config = dict(
    intermediate_size=1536,
    vocab_size=825,
    norm_place='pre',
    norm_eps=1e-05,
    positions='rope',
    rope_fraction=0.5,
    bias='none',
    init_std_down=0.002,
    final_lr_fraction=0.1,
    dataset='wikipedia_en',
)
Each number is 128 + 32 x the weight over the matrix's rms, rounded and kept within 0 to 255. Layers, rows and columns count from 0. Numbers have three digits each.

# down: layer 9 MLP down (transposed), 1536x192, rms 0.231, rows 175-188, columns 96-191
# up: layer 9 MLP up, 1536x192, rms 0.221, rows 176-189, columns 96-191
down175:131132105133132103160176177114180152131140171155129188027126155152115217129103165100154104125135116112160068125122142086142150146068134131169111166175165184125214116154097118162095156118159126047114113156127119134139090165177101157181135157106154162128074099158106149105135090114141146113
up176:089102143081121103131120154104110142094100154121117223074166119120108118144125152093168175116150113067185134174084156119116135165152131097138175182149173175121090150155137102122140201122156131137087129108074057115177139159119091163126150167099085104156094155145132133137117107130167156141
down176:100174092113132153130090097159054133117128139134091135047113144154179105078134117144086162103102111075116108137162165107143175125118115110063143082108113117126160128095107091137100103111146125093132146134131163152137063127154142131105118245103105168125114129151100122138091174171195110122
up177:137099112089088105128157053132228173117125128143106128098119120193132117122096089073099063140111123084134134114150119158085097123100175143068122161176090164166117200102111116176154153158177136117128194156106096158135151142103120123166153085086192126047131072138107080141145159156140098119
down177:204100127173101078119093090120080123105158144151071133109087087135141143099097123079112138165144080112166198139120150131116106095129192166103107125176157148125183146155140056106166159183149157128130150216109108118147101149154153163101088092083128135196084111107115121080148105122113125110
up178:040130111097137103108134080156130117179100156177116118080139131140161099121074104181143083161142138183188161106122106162109102150167128153174190182115126206124159118147105117130172154119075106146118150087162175133104124129148126152116059122095101145094117088180133101145115190097137147092
down178:108123149111134147105111117132141115107128157167127141197152156107063105113178118105118108115083124119091115163077211135119152121112080165085197095139080166079087177184150086109148085134079104120126099184106115196164161109097134081128170198126187155140127092077109104134068079101113123171
up179:133140173129147128189112105055113143147148133083122132098153104121152111153143098089143116170213098097080140064136136145106115156087136117103140127100120108123048092140096136124178136108144150147091076099186141101109207137158160063144088143102134131147094099145166080137138189055067134150
down179:103115144129129106152177176153138072135130107120129160070142131096107100133152184070151139043113111149124121131079134142122135177087118100168091182103146156082130210126121137146117076151102149155118119136110105092167157121041133147142109177119082127104167144096169189086138153132180145161
up180:136123193129162151135105054148164153126160122141084157198140123137123154108142110168100109111135101131088057032183195134148164133085074135134197094117122129169135103078143056129130191108066107079100115094100079083168165159079126145067186119202118121076116141173132078070122155138133106099
down180:122114145095073156166144123082085170147160113107156110131069143137124050073093138051118197097119200111060156105061065092096149114140156128137164080196130146098160167118187126118153137081113067115129062095140155119093084103047070081105147102183123182100104041120147118177126184125106102090
up181:142166185087084157041128133055079128069196078067122067126111119129135131071110179038116182229117088115111092118109100128101076166110148175128153168129174160128109161109138121146110109129117126074101143152198135156098052107091094090169172221124176157192124131107121128098084102097119164152
down181:100133153136137122154194136144100123109113097077090122175125079126111108072193074174088133118163159121088098122142065171132107146156164130097100119145132184139145079101096110070185110173118113143086143068183166131063126105113099153085121128143112109156169151105101178119141216135059107139
up182:125163133095123153132150118109135089126087127201125135200083123138152186075112152145116146125201077070151134093146201092125120063171086104129159123089140153123120117103116128124191141168098140148138100179134119103094167113176135061139159175076165103154150078157140135091164089162138085140
down182:099103118161128126104116103156124100091135154082120173166162126175146150107149140132096086155137157133101115111130142146096105152139084144105132129178140134165094145147202075113164108130168129150135116111132131167146066110147158188168137093187148123091087115135097126037122185092111158127
up183:110097161166137154133119124123174142154124133096125187133124106136196101137114075106115117060136097110109131037167104054131019147128109110169139147152146112139164116156169083111070063109089183115099127093151145125110117154177103110142147100119126129127127128035153136117126153172121108101
down183:147123145155063169137125109086106112131155069108103111106147092110111119113184225128130110177165090151093154128121139197113138165092140161135152147113137142146186143116133121075128177175121154133158169121084140110123131133131149119141078105140087172164106158094086149127079156111122154151
up184:098094111104119090078144082163136097130129155118148099105142100151121147167128164125105099113074116160122121140125109179118144116087104116133147082139129109111147093209107186158163149124066196057132082130122164119124099130173155104102087156148199108142187080112099104127099174090146080110
down184:110140108111112152119130158098149062069170153106156110074204140107130141109197110152095138109205103070125185132100154128134110182120096140130148138109073105082104210149128131110113123151100104157152072169124101169161127108123092120162142160100125103111115182134163158143135104126163123139
up185:158060146103095131171128150104191133133102166122120102113165111135134116183129125130171096135178063168148150121148141136137119133102128112073158109168113102083132150115103165073053119171134130108144096122167153126145136168192153102117086084156129073067144109168125146192125123087129126131
down185:145122101093161165112142081109114120098149091125161183100154070145164130134124098094112157155124153121196105148105154201133132168092141120113111148147110180146136164152106110128143104089168138131106069062133147158044106118076141144139176135066186118129149130127091067132089121233106116134
up186:186120115131108089119209151122121137108155090134151152168141164111190114106098094087136130195142149191111178132116175137132190129111185190080142114117174173085145041156170055127110170130156121143112104100084155110109128073123109167100068152151132168087180164127095154091103181132175116158
down186:104204147173152181167140094141177143156140092136127135145109143208115128182151182100093072136124060133103119097151073108081146084122146123115094152099132133124167117129115166247163118123138130061154107096179166104114080153056095108087158117065141095134073095123073139102153157105139121112
up187:119090153100159166092179120093142168199118143134087081155128110132115169131153109180116083116076150123136158179090108137118071113166179140118130119120184140116128125150179129108149134152160123133116128188129121107068173073142109144021102100149117110101114206174111114138143133171147151141
down187:107128176103142126136096081114174134094106120127123075117085114105066134128116123128183132133112098082122154173169137164132175072143132108131130108144132107107049198130125131121138140148131128087094129170118131134189164151125128108167126131114119133135093107165069140100109137099135168073
up188:171145092076147087103135090127163140080131088064169101090122126152083110139151086130154173089091115196153109145123113144069157085180103123137121143180136158128119155118100154132136078125094142116171077120084079113162145112139123084111070087099164095131130114152192169103153202097128178118
down188:100173120128107089164133190201162099118187175093100160138128137134073148138138112159137111108137137099144115143122113145129110146123091121129106120146042144101155113107100099119177083168110158100165107135114133124097109098073118105070122141125113110190074149165150152155072077148081093127
up189:203136114079134152134116115098180177133110130175149127132061068129176118142173112109186166159152127119129128125217161102091078129151120102095109107149082137124128142141121121092191167133087095149124159118139128156123136125147084144110095108147168136142135082141117073150123132095117118100